{"n_head": 12, "d_mlp": 3072, "rope_fraction": 1.0, "qk_norm": false, "attn_scale": 0.125, "bias": "none", "parallel_block": false, "lr": 0.000507, "beta2": 0.95, "lr_head": 0.00455, "grad_clip": 1.0, "batch_tokens": 65536, "steps": 13785}
Each number is 128 + 32 x the weight over its row's rms, rounded and kept within 0 to 255. Layers, rows and columns count from 0. Numbers have three digits each. The size before them is the row's rms in percent of the matrix's.

# layer 3 MLP down (transposed), 3072x768, rms 0.0308, rows 795-867, columns 384-479
113:117076121106165151146166140169106158139085136064169148125120083079169151154114071123096182144124108130158134174142170110145160124129140088170110090134107081168083094149151123128122116097145117121170131089098155121133153128147176045132126165082127107175144177087140113116103098143151140099
096:153163120151108080148058131093132161118087114130119135102152172143132151088186171116133126135098194110143116151128185138094144098099114130121089118126185110167130141195113115134136110160153076145096067158125053103104129057114117139137145098162151087106122107140069120142079156104133083159
098:111151145120118175152176113091157111111088165155159124166242220171190084118113161138168088153118115154107122086142124145127153132138106140126187106130165085171145134153088089149141148104127122066142090146158124132094159107143143184137152107148137129093101127093133186153179154143094143130
095:209144077147134106120122199098086137079142170090148130130134084160108107131095122107156108105083095041162113110151109134110102110157145111135128109165092143150191085119089165120106062175137157156116196075130124154165162171116151069132158121098085082166135051182170146141188102110139167123
100:109143139121144145105093165131135132120156118123105102119161106155087088073142157163111174104106123132154074144150139073106192125143109137105148132090153075098131160145118163080099115146173067117141113093157162119168156088188180096136110135182150093124137144156112146146112168126084152076
100:147164141146126163122180119119078116176193104141160075100110115083113109118117146111127113131113114096136137173102114148115125132169086104151124199121126165126186143122069172112118137132088082102073134078108144122159142108131157094140120117129092107102101172144132114148095172120174184120
102:084108164119140135067150053129149138136125178148113122112145136151067162130124141133128087128137145150108141165121174181180146129139076135140086123161167163112144114116106075148129158114092136140141123107105108141027113118200117106165163196132117161154120113133102169119106148125137146143
098:081098154113141173134157129136168150144175094166128251146134162108136107131153082151093224164055164091186135104167178120120097024128158142096120124138110095184197160180132102148161161094114165146118081061163160102097141132127170164112144146168118162152075150131127064182179131103118142101
101:135158096117145191161142150096117136161138117154128124112138119152153165112098178144191103203074136116154109203118109134172100170151173151118143163187145122075165177128153191087143108180160151139121132172101140170122117139132129100093095100109096121075141133156163118116152127125139093124
098:126100119076134082151122141120167137083110097118158086146099134142157097053155074177114190085164143039108144124175122184146151208097085116040157208150066181068137095108188132070048162136095153115132100086193125117120131194106140053106127161149134055163113152118078077122127115145129091151
099:075089159125155185090130117072144082115136135124093129103133136147136139097124073098106155084122150104092117187154161144127118159173134102141099123157228152082172162118135114097159066085067120127132101144144156145169108123182182056155026133111146115117134136129108155122130140153116148147
100:158106118111155094101130134148074096095147192097091151118204151192124112067142172161123078127109097135094131131159125089108163208081049086151158080117126129121132138111084105100154170164114186148191151124145175093176150090103180097101170169150121112158141159135163160103095134082129090122
098:191124121059126098118166091134098131131160123119105169070104121155139122145119131077136140101139169161115110183108162157142204149163110119118119125099169119095130130085157130129120146116160071182122100150153176126184169126091116069153203102115153141109111095145154087210099183134138153148
099:174107138141109134144147140152113135103135164128134123125083146151116093148119154139065126177155150165130123097126106155098161096119138123151101170098142101145169141160120095150165087160129127161103106123116115163123204082069146141083150153125107216085122129160177126065119120148113056136
093:137174097168100165186158119080128138132142116095150052114181127148077113093110137108172103180074107079151175163075131103146173150130141124108124153088159114090092172133102136203148153133136157203141145112112083155120125205148159085119130118160090091131124146125099108123085086185088176161
100:071156072131104130158205112128113150165091112123129119160084156121145106122126153140094121116060128202137160178103137099102173087159140152104105121109060172145184149123154143063080116123156143214173173161100129144158098124141137133091139059151117156119117143118107112130134097083098096185
093:065143097097123110092160106154177140081112178082135116120185161104107166078092128100141093124107117129118137121083128193145148071160156059107094157121120101144141148110149114074161091077117129162141104147138161123132192188150113121142105053081093160163109094121182148146131086162117172143
106:099141105159155150108122131157150184113171130160126150172114118112122185151112154159093160054092131055178169134102104152143097129078122146107053112126123112098109099165065106175076137140153109129131072128136113111125129107089138130099131100103169192108150116154160162170134188142187199070
109:148163118196054119191099104126126140131127134167107116117140064116161152160149158104144119159082148067100135150095147194133099160123149127158105138116136053156181092102140153115117102093085178147093207077107144168128076148150156104100088119110136142148072132101086172136137062129083109173
102:082079137139100120160108085183126100119195170083115201125145119128163082109141122101165132113176102106073130147131115137134127125082127120152052057067155102128086102133090062123183150176109135091115161125171141207195170141163169128147124185119165146088083044123148192087151083123113158116
092:127114101133135157098116109160129132108081088152108116052139159094130113150163096110169089154100101105152153194114168138174149083142068133077135102142116094112193188136126173158113126134150176150101149153076194136105137096145174104099156127107131073179120156144161135116157137137127164125
100:137119100126144136137137086090121148135117120093116120162130195114086147070174170114065170115144111148129169160139159151130044152137171111143157155000138115185130104073111147117180178041068108115147146131142149167087137139156153115184116169103131097124102202130134115103126081102156120136
096:125093148116137142107065143172126146115101147135130131188099118148125090178181138083084088142174135122078092146120130119105157128121105109070097118097130132112096133183126141168160115166130088155089116105107121138133164106149145077131096117139131203100101061101165130178156133120151145148
098:082151093074147137163102119133115117140098129163136077168086149159091117070144123082175148123141131125119184118145124065107107090122076150114090111079116117217048187135102129163128107125131160118141102123078079132098111128162173129095114144090110177103070153149155177095145111123137162115
103:108103142104091205130143138138077161100102064140132139175147144106166108143155152157194103161113104136144166146155160116136171143167079172146137136143151117116143155138095139117146135140198114148123132121147113169134129126122088057131172082152086171129159106133150157176131117111091154052
095:120085124173138089158117127091065164124123193116084120106138103133175085167171136139146119114166122098144163087123117165103102107192163111167116136117167116136115138142202034138046130108178137162129126036092078103085101119154158099103109176146151160164109124119154159153125077109083152132
102:135124152098098181154112140125159136131190104101132108098096188089146068145094132191135119124152133169148118231138146071122121177107128153107128207105151138139111206126121153117152170124095137069179149115154122074163136124071098140160162132151109205158130078126143143134204155139109126135
097:067082103119140116111142114140162134106142166145160137148178123165105129117108138165165087175102117052124211181121152157084141086143138083111095175135124086089137106137157140085178147096138092154149150171163071160117143090135132127113124156114083150145124095126121151139104130080117168134
099:103092134197066102152099073109103154107061159132156124092098178130109116169136133116077117162169066152139181130145157181099061171139085141128141158121141147092134148158100183156077086203167109114112114092151145101127093095168142165099096085167156155143158127183162109137135100112128094078
093:120116109165093129143124134097128123169128157062184048123057165129186163133172025145116139148149093165167137210130105158111168066155113080070120135079098130122135135104095163123118110086110124133172099150144108060133124110103195149042117137062141103135165108146119196113082096169127161120
094:094119127123104085116124123153146143173193124160069101109140190202140163125101128141165102153112133059133143082153116157123131151142112053119067128156153155164194153131100075137139112119122181143137093140115106119118114077082139115152118051165138162103115095111148139221128142111119171069
109:174143059118115120158132102092095156066121089178154167122169094080170095193091147119161100150082112138082129116120175164150097139144135116109083111165148149110138123111129118084172192096098103144132101126117157139136102103152110149147156138084064129105113128124112150117097144168119152180
092:125133107109121126091162153082149137141114087148164159111110111121114094120155121101133103162178103125095114138135118102118142077164173078095187088150114197161164115182163159185207132202137155085110040167155085108136130112168135114152131133142090130167108076100117106119121152079086112135
104:142100111180089190124132124185120117134127218120158145146117128119168116146112069134193144103115158084185157159176122118145082123116174082122143061119175062106065141146139082144116112191143158081106133161125149157137121144157212113132139134081134169120098140099121164110130158057109127125
103:073097162094100109136177130066085111140181103049094110146111129208165139196100078133125108188114103166117112123110118142191149077121110107175130076112176129144123137083102102151131169118126127099124126180154104120111095161115111123107127142125186168131142139153161139097122117106114128128
094:047177148162168116110136090133104132142166214139167110101081107110135143141133165145103133124105103131166127060184146128132141094129059088171129087101141091074110150141148079127121048183134158131124181125165090151126135147126150108154126113167082106164195106128124132154123108136142140121
111:121180145128114076108162140097106095132157146112103123131087111150155175148112119097121145133106110131187107127163186167178139100130145050187118074084117139107119107091104127100091088115120121105170135135117162125137201145134183026135216083137118126117113113052074127137104098125073082127
094:133133182113125145148150121110110119169126077134173103155148086069124130070150077165134126090134100150165135173171133113083112064128077159145133150127162066151147117126127147109092162116120135152140143145136128126118125135164127113153164137111146102163152118208096125103146084180106085133
105:154136184239102141135133113135083135166111072152155118163133096192124101063141115150152106144140160101175146138166116072146091148079115107141152102099162144074174134069150098102098080153071158162157112120195187081075137117092185107127127159179065185104159124151140124095107097189174111145
109:124117120141174152039134169141080102138110103113137110116119105168139111088156123164176094203127164102159152138117120147124135102114109151135172131145113130096193114178111153122086134184154133054159159141157093163117093127160145135118168146120148121105105086154135101062128122166134121154
095:128159131141150159099125107134062132150150094103073122138119131164101152164116086114199105109133177164113139140150114036113131110147149148087118088126147149052084106051209137106162131115165141089128213102081112112145124111131145059115115161141074163177089130184089177093158178167123112107
108:136132138169133103134078150083153155134100151151114143133154044162138179175100106107142142132136097157165185118143095112143156127101147102077116157166140091195138104133086117126117084185141135147107153127151124177113127184179091117104140080052091139107126101112143078136095181051166129126
097:120146077129110130177115133136126117121151182147124077091127132118123182129100083089077079076086127048127101185153169062074122145107209166122152131088056160084108167148073135079187112076171067090190180141168123100091149137152087172105154106148133170131185120114139178176116133105068137139
107:117115118165137167104162089133116104104124156083131169135136131128086120187095152107082081150114125170148098091069127125148164125149117112161119080201169123075140116114122182167144142130108120082138136144119165105118152160132071188072107108106213121172079109160112110110182116097091119091
102:171107124193101120142121141136189130141110092123146105140116147114182117166108099116178148157122113060106120165132160103184119119099160141185118078130128175099104088101078087099094136099125120107094211119142245149154122112176118045166141175128096136080147114156163099110109133134147163167
100:089105127094190165138102152148139139173121164130073107098112059175127120092141167170096159130131089104126165139121108154127096059149135164145121155095120149122116129178119155130131055127110108169150148134084156156168155105123089128073121121135122159102148053184141198157106097147134145083
093:146085152135153153081189160100074073157098200135139113130082122148157136155083158124205104156175120102136112129097150134124134081089103158137165172075098101189109120122115184135109088112124121098124090136129135104117150124168098172086157142098179161119152152146145145100144158138156145113
108:130115096111174099167140120104127131123146095104099166128136113162130103137132157103125097120125176131090095148157133138095137092133101138133129106118174120168120129129133125069100124103160090171114081104102114151085096153101096105128158090156071172089115154168159139145105078115139132128
104:089088157184117098126136081091136072103181135103088114169169104181135150176157153065185138149176104122115107127115146110118146088170126099083104092178116172149136174141148164130098081057116119153158119164101154101078123163118128120067149114109126185137095123168169053148117079137125092121
101:100185131147115147119102106087080128121114158144134128162098098097116151147121082140164149103093162102126095093115140071162116218138104159207113118121172082087146070099132130067139138157070128128116096151133082148130068105127152122129135164128134155180183158149087048136166161165125113115
093:163087155163061141159162112064153130126122115152102126172137142181180076147118096096139110185074086114181161148161116150128095099148085147136174132191137137114133142081135115117121115064142139073120145134105117099105129121137137124160141129100107111096137126114141132092132113101163085109
096:080215105132120184136139179138162154108153132133103126124105124096147138104153116149114109182153163097083172109145108151111141098127156164123110138091137042106189166119130097123154133204195107070074134149168078165128103119091074053180134079127047145134091094102166131156145125158125186162
090:155188117124105082174123124124142116155149116094119147094138094144105102137108101051180112115088118164086132159106102134149091101111158130088135061143142144119127109062092133134120148091161133059166185140125138163176130134169101081177093111119141130087156069159098132139092096120093137186
110:139092131153120151101125097183099184137092070160124118110125140128147108173073127125100149143134112168152103164114113112095092215111196117186124138113097135133072117100171090139098129096171157078149177091154136147125145107087079117098151133155175130134134104073153101073183211186158157124
090:142172135074119145122091106146093157149100169096099114091111127081100142145111089094160167145142136146119132125126126094171153141156116153089129057094141028157148086092087186067126138129145122118114164207179072126102124100154050124130165106134090138124135152123107115176078129048127096125
091:116196151137122139074129152130126124115110136132155086101180135163129170127113125069182131180145168204162114095116188127108113108180136161115098162173123091094088154140139085176158125165074105152095058105120027137109145189140179152122104105089074111162123121116160046124055114162142129150
095:128072160140151164071137115088099129157156116164112103096130137063130124122141131148118120136143135149114178103152069155166152122148103148179174131157095126116121108114155124107083143127097166207213145115128058133091126132133102115108158138165144128106153123122138148151110133105144119087
098:138112146076093211105065105063159104170121155077086132171150122142109126167174143111152146105139075057121166108164109162110110104106099088117142067141128115158064137084102123192115116120122171155138097069143161157143156131121169140162116103122109084079109158168121120121120163109093122133
103:114080059135129085117126127122158157073159116091143112134150150104141168188150117107149138147138086081159066115136109161065093160080137154089131116109173103142142096158115129116162130100161103111111135106089155096136116116126146175120093142121148158126136171122136196128109173159154124116
103:133132139146109103132120119091120118095173121144137123198106140111094110192117166129108124182095126129089145141103092164105117093147105164150191142145111116079097170113120099131104133084136143107058110177156124094125144181119125127158153120122091079102201141081164108097120106161166126168
092:149145164112121101122181049141192140162146046102125063048150167132121155179117113129157152191126139137158114170158131126111155103077183161146121094153078106152156147041143156108134188119141094125095116099097125096058112114120104111107115045114116160148074098139104132127160096113115104132
094:125160182157151097154101159077121174103097163104140109118097110119156110118109161109060132142089162120099162142177206131122147159138079096106086173113123187173088193170099124085130109188105175179105124166087113079100117168111100104087136139079053102125176151154106127103094108105172155143
094:138146119120115102091102097085186110099208167141108147171163075095133125092152151042194171099102113089110154140139091052176126151047172104110083105064118134185107154147123081139185118180086139137162157141094187152164068129139136156119126157123164179113117134101141144094133132069095078122
096:112138211115133149058085139109123191104093127129109104088182205053080152154157066157083111147127149144109109120152123165110092090144125150168167161170077109112132162101109149071096144133176109107136119118183066142063143169163184164177182120073059149182100134142131140115149149110134201113
098:161086147176121189142166120116067107101117157077134156064175151154109114163145082101129099087129183145183150113142051165115166181099116153164122103082170107140123027193076130155066123122115106104109136130110133093127102098122149190106128140150153152185076162123179134173130151138139102101
110:121115147183103194104140154182152141163114156174139134151103150069129157080164129141139139135133111155134117137145127136128140066097146157151123173101183126081223168154099137059115122086188144119155086110108109148127136167182068158167071120139067164065131124066101136147122149078166150109
100:124123143162098126117077175073087104117119191162101149154166126146101117156141144128162128083161128093081179173170125115100126140124099071132146117093054113108124154149143146127157080094146108120185133178183146131146150117159150127123145103179161183105149127157098097145145084104133130077
105:159112125130152165159121172067154115140119147063127151131200137139126116149152129142165156160095088113125106139126140162121158129121119123089106109115184119106091173080123143133233183104094157133118128120119145083146081118114142125109127145112139151098208203141124107210133158128109159155
099:105153200123134130123046138103156151112097097097131148110127118111167128103132078104129134153197139135126097116109191076088158153165082180108170125199135150158140129113103145086156121118142102143146116140171101109109126138163093129107143176144099102145100119115133101129114113115121139160
103:128146137148017160152107104149128126131117178097179138188111089180138120129153186114137136080159153134085150143137100086151154147146121111103145141144138117140083114157125097120110119069133154109138149086069177130184145133106116112101122166108148063223086132128146121110127106132057075120
099:127132143109114131173133158192112129057116142080125147081157184215064168211100172107109075128136138144154169096112091090083098130101088099171069110087128132137176124201103116125120146143114149164144098143139148120162179099129142059117168143050098128104122125131161174144167105158152122110
095:158119087157137098128110109107118123148135215156135072147109064125133153095138149130132117085084116067118176186131137126194151184096127125153167101057129132025094084123153132056126137165181148096135117143109100112150106124104130138129146139154124115147154097119158225094084149134134118125
100:123133137136233120123113063145126170144105083123100063160058145171082087140163083113097146149222136144121138128114126162075136129106139208100090139114125116090160134136076125111150171135102131106138103155110190125179128125119198096116178163135071107195145106164109138153126119124166122108
# layer 3 MLP up, 3072x768, rms 0.0342, rows 796-867, columns 384-479
100:188112147123113143210226122161127059141156135118121112159110121111079122135108121190091140131136079142129064119118112128178113142121106141096138136063135108163100112097116105142140143107073159113099207101116186098150151160098147091198131153043086171137163122129134156104140132099106127109
100:113138089116142101100118134109087144093223109135118098123151074154089174161115136130124173147141110126112157134125085142164109119122176127102085071070093169142163074187138144178121116138090097227113125116097167117116111122188110093097130167124108171096158104084113132095134077116113137165
096:081135177161136152121096096116146115170146151134143146158108161041159138071135097147140105121149067196128108096078132118107135146094118112119065184114149108151119189150145111147126152132141085105133144141167117156159113168105113172139113079177113137116085148099167109090119161153144091131
099:169115076119168193143136106177100134126126168083159122103133103083139147159099158137124127155125107124120142083088108118165138101145152088161144156101171124179135121132111191168168126144134092135125132165124107160142127130073096192173128111110134161127099097109111150161131169110107129121
102:138132095132095114129131182175136147157101143105069145123109126135138094129125117146142144088106085169152088095140165111156138158077105190158170112084090126121125137162156085162102151164132152086139157152146158190135122141104093105068091125185164201139137131077121155091164080131099170135
100:182123194129192091140190132087102078137059107192134134155113084178092104140080140184102168086172100153170096134111127145145122131106171133068135154149113087154146123186123153144135103074119108144083185098144172094074083152161132107098165105135139069215139131160095067143145123094120178067
096:131140136107144100137150157104085109077117104130116132091129134131136166152157124151105116136180166170121108125125134134099137122124114121116126106094142147118169100138075141132138108145107197124120157140159110192170141143136106070077120111147120127128121134155094161047057108198122117166
098:120091147115122092150173040154125096092138133074170157173140137085085134144186126166105097153163128163134149038124130126136142151149053164096108150149142119133113106136140110181127124103128114143155120088184169155080153148142123159162119175136139122137139163081151144075099093111096088106
102:179143159176097105115156210151115154136140128144106139128090096107162173174149110130137101102123106220103098118115180087087101122145118172129137074144141101168118138144141126135145073108136205106161168093098186142132163124102109114150085065128098118204147118083147125082103195136127134127
098:107144141134140127148175097090093123117162150111058198128103130108140123092119168124131170128153130127142110108122089098117169115122119092086165097161109130150107124112159188118107171105149111161140087098157152144183145125108112180082153124091160113160110182078087124153128145145116134055
102:129172081159138108120122116076131127120118168146170176088051070105034162090106126148082130120154122152157166118130094069123107136191096162098112155162165121163124086157181159127149138093128067106149157135080114181116077202068103144113127137144160138142119105079140175135204150059110131090
101:090084193190136175218146147104123117176153110148116135181109114161122135111158093180174084187119116106091156123128114033136138085160140166132144128133151133124127139106103156157129156133100133187071137106123093158126091163138145168078090159144136132091131168141079193101174059106147133097
099:128109157139140149191102188098126105168106147085113113089123125129146131159210160097130121172135143085149153129121112084113121112146158097111112124134130206145088125148124118127098143099146104114109150136145209101095134120131129132173152096114127119139167126147116202117124142090159182102
099:106061149152155077133160176108156109132170116128110234140083080114133112130154166116129101084114170144097058052161142090155128118119134122122127144195123115152139107112169161119194167161096153153049121113129172143116133146149122177110150136141155165140146141060117069179177153131118188080
101:191124108145092093150079111085127111155155119166174105140146121124060039061116150122133089100110181099151089099068135146121192086105174129141181100120146143108058129118133168170123189137098080105101152157157110135105099179203124144177124144121127119092151144137183090142180157174098103118
098:149057129174130130140163123102104111175166101218133146074148148165096116173149132163111133128124100128098148165110093114135120145177100143117148117092136121140094123173090139231121161129060122105127142101124100146163076116114113160135165129152180152105148143130068178111149119037043119114
103:189110139138142077158172085110059045097086178101128103089125149095113172091105129137179107144148135168165137110074161103169155096132159153113123158078100092166177162089139168102140105087141121123133172127163118128080141159135082113101161144156104100130114071128131114068066096140105108194
106:156109130127086107175120119133144127142165088141118120102134043196095114115128068161101122159113077166087104113132146164121219105088118142126124126090107222102101177124186106196137156123126134088116166111152157154106120094142123139163133130180102142190089140140181092135149086130151182132
101:110159139156149117086137157144155113189143117147147063101127084119079143146130094135114085184171080146133156180150158114106189084113071177076067138130146182141099147135165168191128184128120090134145106105122119111156076152115132148184073146149109081152116200158143045096118153130119127170
095:175158097153129078157165121089060107167137114135126078117089095086137149102145088134163133124098128104116129110127067138114091119120177165124104097095144133125107113133166120132119086132107135162104139067119117167107093126123126148168171083120147144129103156153104167108105097073100164165
099:126110127115117058088194140181210099175166090095104123094088122155094126189145125173135134114111155159073113144040190125141181135140105173127146105147142196071095110130110127132123164139100141082122130103155099094099127135072091130157125110075143114110124136096109076124114120081153125176
100:170207115164024121178176165072139112158152137112110136131159130085115134091115143183138148147135107135165113092130122127149094133119145166154133177097147139151137101050166122128138108089122141148137163166113132153148163182098129208159172123143117135193151171135113108132079133131096136097
098:149075106167149119116135132118126119159158133156104128089106118103106153139142070151136072117136177123129131113118135150124255137123132108091146110123092084074117112128070128075146080145069111174104154117140147136159106112109063112147199155065130121119164086112138120165111073154161186136
101:143121104110191090111091100073155067197172122059103115093120114094179160120055121084088155136132157160112105097094168139162157093071168086090165164142154137118105134114144127184184112098084178130158139125147147091137161109105122143130117145119173145146117145100144113099115111139141161187
096:115192052123107091157183164118117103129179172126159130115128081117132172123123137131098074152098092174153079145115090075134094109166088140117120112134155199080135167156125135119171122137116077175126124166137128126150133137172138119144162077108117162083134086143159129086135099152125119118
102:134197136160128106110111122071150097149094101126108116064123068191139125136180143087094093130107150121116162096116152172181141066133063196117182125108131097118179030149121140135155118158136133181077110124169093149106109103168103088151118147091064087150130128131144113152111098115115135143
096:143086148154138140207195151148101055116165115174130143119103123134169161121130127085122118091152153153173118120167128080068113111117137141078134128166105131140115140118175136123198094147116165175112125134147155088120191150048132104156162094113116106142086091105119062129086126150147161149
100:154143088089195130115086052111096110109143124183133115107124090138098108118123166091123118166156089129242137146086150085155122140120131145081106117136091175114107171084106180096100138132169138132129146172160101151178156158168081079124184110094141122126106126187109123142146087120095110124
098:167149160150108121188151067111109129115146054138138140109090150115103130170135148129148146153093106140097078039117126130133087128131219162148155051154156110143068134111160126155149100095125095171128096118132169138082139150089132130148165138169136134141052169109123108108109131105132132155
094:158149101154120055127163129127119059159133178106091101180100152139093097105135105177122210101151131177154060136103166098095195149117131149119151123114120115135139147131108087071134143108089169158125176120149214145112127157126121130161121134138124109138099165096110116115132060125170125157
103:091138153104107121101108110144196128190104145067111149123135112152122132079136130111116204178130146166126125114166093041104113113073176118117141166137169116198110154158156143134108153149169075102157103096160105110144118076101100171151162058131180131175056132150171136099181136153144154042
095:148079180115099126105113176134071112171171148103064123124141089144130211151108122230105168068111146152134105149162108191114140133128045163151091127107141088107097150126125176121122183119058180164104123099047190148114114131121136157118119129101141118118144156169110174141172071133139135125
102:166198111079149101138106119107098158167144116173099176125172085122155170131202140088109137129175108151151160109087139159082119122152132147085107144109087147154184095137199185141170171109165127162143161117104109084044132120109111166116123142132123163130152141073113090104110121130075154141
104:163115085189143075152114090110145113106159148163126140129126095110122102114134154174120167128143151162162128118096161139093177112195155147084068131150090132107132144120187118151175138113079180162130135112107172119078112123109120118168136175144116154157142125136139103128174150104149139165
095:164153151180103136197111160133155105088125101117132125103148155157160163058141146127157129114098130130131076167125097036217107093112158138097131140128137094162045106099131171168109179049086096125094113169085196130054120073155133177156144077087151114103079116160155114074090167134149123133
109:117144093160150147114122158170149095080140088109115152108145080137098176138127189145141124209117150145114076148098112099192168129101067167060165113126166077149102119132078150116120181113116077121107127137168139110165132112110105142175084104127093115189142110158115229153123121167124139119
099:125191104113095105119086155131181125116177164150098184143073147136166131179123163089098160146127125123143136111135101099186109147139139104082124108153204170176071171134116145156155139157127125086096135159133117184193113143050108111100087110158099146089134127130136182147198163098105162154
103:160123110122128072155123126154189124121147165076118139130139075098076186109103143147099097142127101125132093165106164093172182127122181130087151142090143124157117112090165152134153162099168139115098172182185132145176127156155084103180165132116167111156166143143168153102106076098123142184
107:143141168085064182092094121172086098089192120107155115122090124147148132159162128138165155071118200135142081085129084138149150154147139178089131170119123170156120070075094136151128149153141137101098133159165175175076137173142091140152114139093119142199092138093152142136075098142116142123
097:161092116178096190189119163133199119125110122096134127115100109114123184086135128151074143171175125108145096129098179140199085149123165121108135160113112185186097101189153151179109109119076114153122091093126074136079161113141115148128184106072141119133121088132170143144060112101082125144
104:094081123109141106172147116100073077105120141068143102124114133140104137090119173136100149093146137075137102062097132138159090110110047070118093162143127154171163101205154117148161165101091126172157198111070145125204036094114076173139092156130159113145112172114155101080158135115105094134
100:190136128149124050093085125096187119159127145098131124154137124141099118097116106090135169105196146147133107113100088138120114127202137118106063152203145105160160053125144182181117117176084112175128111150132099154160100136119124123168126168179133116141078170114133156121126138134156150084
104:120094120086142112203124117108109090069112150168128120147131090181144113096213188134105091155144162157159138134096115142128112086162120088067088124082089150120148069166101089116094151111128156136085138135099142081110107121128143110135114164140114147134178129150079188133133073127152134093
105:143150134103147125108119106092096122150153128052113101096127066211104222150082177118090115095143107169118091140122107149101155138114083097095134173101178069122078152126121153140108141117099143137141118144138087170169165143082106142123141066175086134129118087119110120141067191127109101089
101:116136094170047079117145182092121134157137137074105172132123110107122126137117125114150103114142128169131120055095174099069134140128148110106103106175142044090129150117124146120216144145103140149135160121171092081110105162138096079096095131130120122162170188092105060116177178130127147136
096:160136088150078169167130103123170125129157092149113133115113131057124160090203120175140155081088120120147091125121146152140128186180130170104092108096157123093123103138175085175154146124073087139147196133141123137113116124115133125170146100155084123160112157103159141060154184110097112088
104:140169158163088126159085158167145155119118115152081119106084095123031135075099121213140142166171148130145103097102159151085087156096150115107093159128157120119106110105143143191139136113051154134117149186071100138143128138099100106120124137100127150156131101082065109114113072075118177167
102:143188119175119139153157128116095125076125099199127114176087097103097119106141076140073112095111079071161076125106140127073151129138114159089125142045166100111158096145123153119094140106102124218090095162118100108134109138132087132168152154132117126095175140111100157138106174128150137080
102:127126113172131131137129115154141087119109138127077135139128117166136124068124171133074073176170050141150129130108062100080159104074099095108098189117151136117123089107088184168161146085138117122120168097169154121152163122085099112125154071136051141152100100083184189100097151106086101126
098:148149129115156070115144141125124133153157104146175152087121082065093189123116174105140101159111158112112109118078121115153156122152200161128111118116159192142138102174162170129214132106178116159120175141073118176140161123146104150195128108102078138174112097154123134132110145117114170146
096:126103162129112123084155141078101127142111116114121155167112115129154157106114146128184158100145056115116093116135135142110093105119087107121117193178139203127087062137123161131073100136080113094087119134131182124173129127141113186112142131163163166118156151098142113099132115111091100062
098:096055186113160144122135137157161133141112140171143105180123113117118136058155113182081109102158140128126130067134137089175178118153111147138062179138092126104137143165196146098127118138096132163125112124082109106146120157039152188096131100116100103165074156137172114123140177129152152085
107:122149139093138121121143130164103061174167152105119126188118087096071133136145131151166145138094124124126109069085146113156125059130138156096155197114115101150174125095163166164104143109123161138160130103138125116154096157069110109113136116089127115113169108183164092139122078116104153186
095:110126117141124129122147143139139070089141112147124111187174123146105115145184161155110078085129138158152161170135145108068101112084210178141132164129124158142101140162159122200095157128117182115114136093082193181137111095096164169114034142097133132127117155135130121069121103166083148098
097:158082161151121133205139113138130151175187089080086184153143141145086115127143075131105089076183122146080093116181100104120158098093164156129193134080087143170147143154131094165181179120170116108140125097136159139171073075124109100150147104180157155119129132181115230109217143115131139102
099:111177102152133081185121156120122128122143164121114095122131094163077125150142108137139129146153098133131070097154160130081160131121103087089110107116139161166057130133126107153158091124134092131105134134105179115160106134146125127072098144095088136113110210149130045065151146177073145143
098:106169104141188082149116144134129096073191111166088105137087079099089110125119166147126107126106136174136054132113134112140139113088117174113073127111133082148125191208135129138156124160088140127108164079082181109165134138124101099158162175067133156165131114141120130103174109119097135156
102:146204120132104088162136091124106113096115097131126169118103109152116086052142161127092076128132155162134142155096133076142159113163123120136073129103084191123084079137137198131114093173127110162141120128140056209116150136095098107168183098126051114135116109150138095099150110143118125142
101:126092118095149098179118147123167123130139127182114172097032155145090172123147182236094029112170094123139127116071113085141124105133102100122171100108176147154142111116108160143142158164157098121147151070123126164143097145127117151141096107104126118141103147164155072117155138126053125142
097:139113084140116152178144238083114102131123092170141194147096120114131129131200150111095138149159072134096151130106138106090119123120108136142136117176095182116061106142125156097121149113100126126148101152159136183168074156094118147157123152098091101130143144104116114134137191142133146141
097:080154129130121146089114114117126143111153063133091111146132134163105092131136131161158163130187113140156137107149122110160068080151197150142056082116209137190103098176092138210131124093127098059045098148134122216144098136169106156215153124147135164111127158048164133126096171105094117111
096:163148122120088121151167125128152111087144124155111063101092122084058147124190146169122132135148138145060133138133133124103125148150100178088172139080111181132115098136095137151131100095088167077102156175157157163124092134112133118177121127107083083173059057103154134161112106150113164171
097:144143076169145059154178116111150072167152119162168119200091095197165112149085143096115154214120087153144111159091161103158165113057171125102086107081142162124125105118205114181163152151125142166115094109075177131204097079079101119086157151153123105112126130143140130149133124122086066147
099:163157133126112145094149121138148131146136127121129077198091108123127128118170123119159158113118143151159116093092116120146103109134138153084129179145145137131103129085163133124106137108143133092133161172119165139125104182176126152140105145097180125134203101091115101080156154082139234150
105:097105025165113107136088107081081101118140158125043117187124131135082144176171107102161086142179153121144149155150129114113225107124149173088085127089037151178099114147127139135123198155113095169123136152120141130087135104127112110173198105091106147147138171173130113136154097128169141152
099:168179116183135078180091082172122095119148058136060109085138113140151148101106087179134118125193135141113055148122122117156083097134095140098180157143158123074124138100158123173138180081102075145109184131137110131126091112119095091162194121050104066169144147181128094068133066149125130150
103:159190090116103082144137135172129108081117150122156120133153162084095139134097117143154112095131160158105151129106170098092127100180135169110153094090104164076140068159134115118107125165145126156103113190103144112115146156127113118160182104092102159181096124097155156099138084111120157138
099:144120107123126117155120114218151090149109101094161088145130138077118180116123124167063165154090153135087168107100169125173128154095107132138071162172155108166114101142218111173107218100129111112131192178158185124103128116103106021117135063102121172155156134105041180131166151109141120139
103:186149132138090097132116161189161107079122090127166068137126131118158135096144117154129093082156109203156081102088158187150081100081093172104111081136111145130108139129152119141112163148100128072151125140145101175089126228192098139137111128070154121073045099116158146082155154104154160099
102:121136133182125131123186125096177117127132145136116121185092090073153098105151173196154148142151105149160040110159224119106193111127110129082141134148130092112113128152154140131111118107112152146070140124175096195081129121124141167123110146170119136156146108085089131123075145158102166096
098:165114134134092161102124157154144141105129029129130168162145104134106102135150139131107175177171126191137126110060102120095188121159097147121104156084221155165146141117179099121157110144073189095095154154134139205121145152135123092180137101177090100153076120167105144078115114116079161121
099:168136145131109133109151255152178090124186147117101133087144106114082120126086132179188138074125067148158102127146077114177112128090143115114131120165136115099108110140127169138178137133093138159107132108183092123110097144142109151118124115132183128180125115162158088068185142097101107101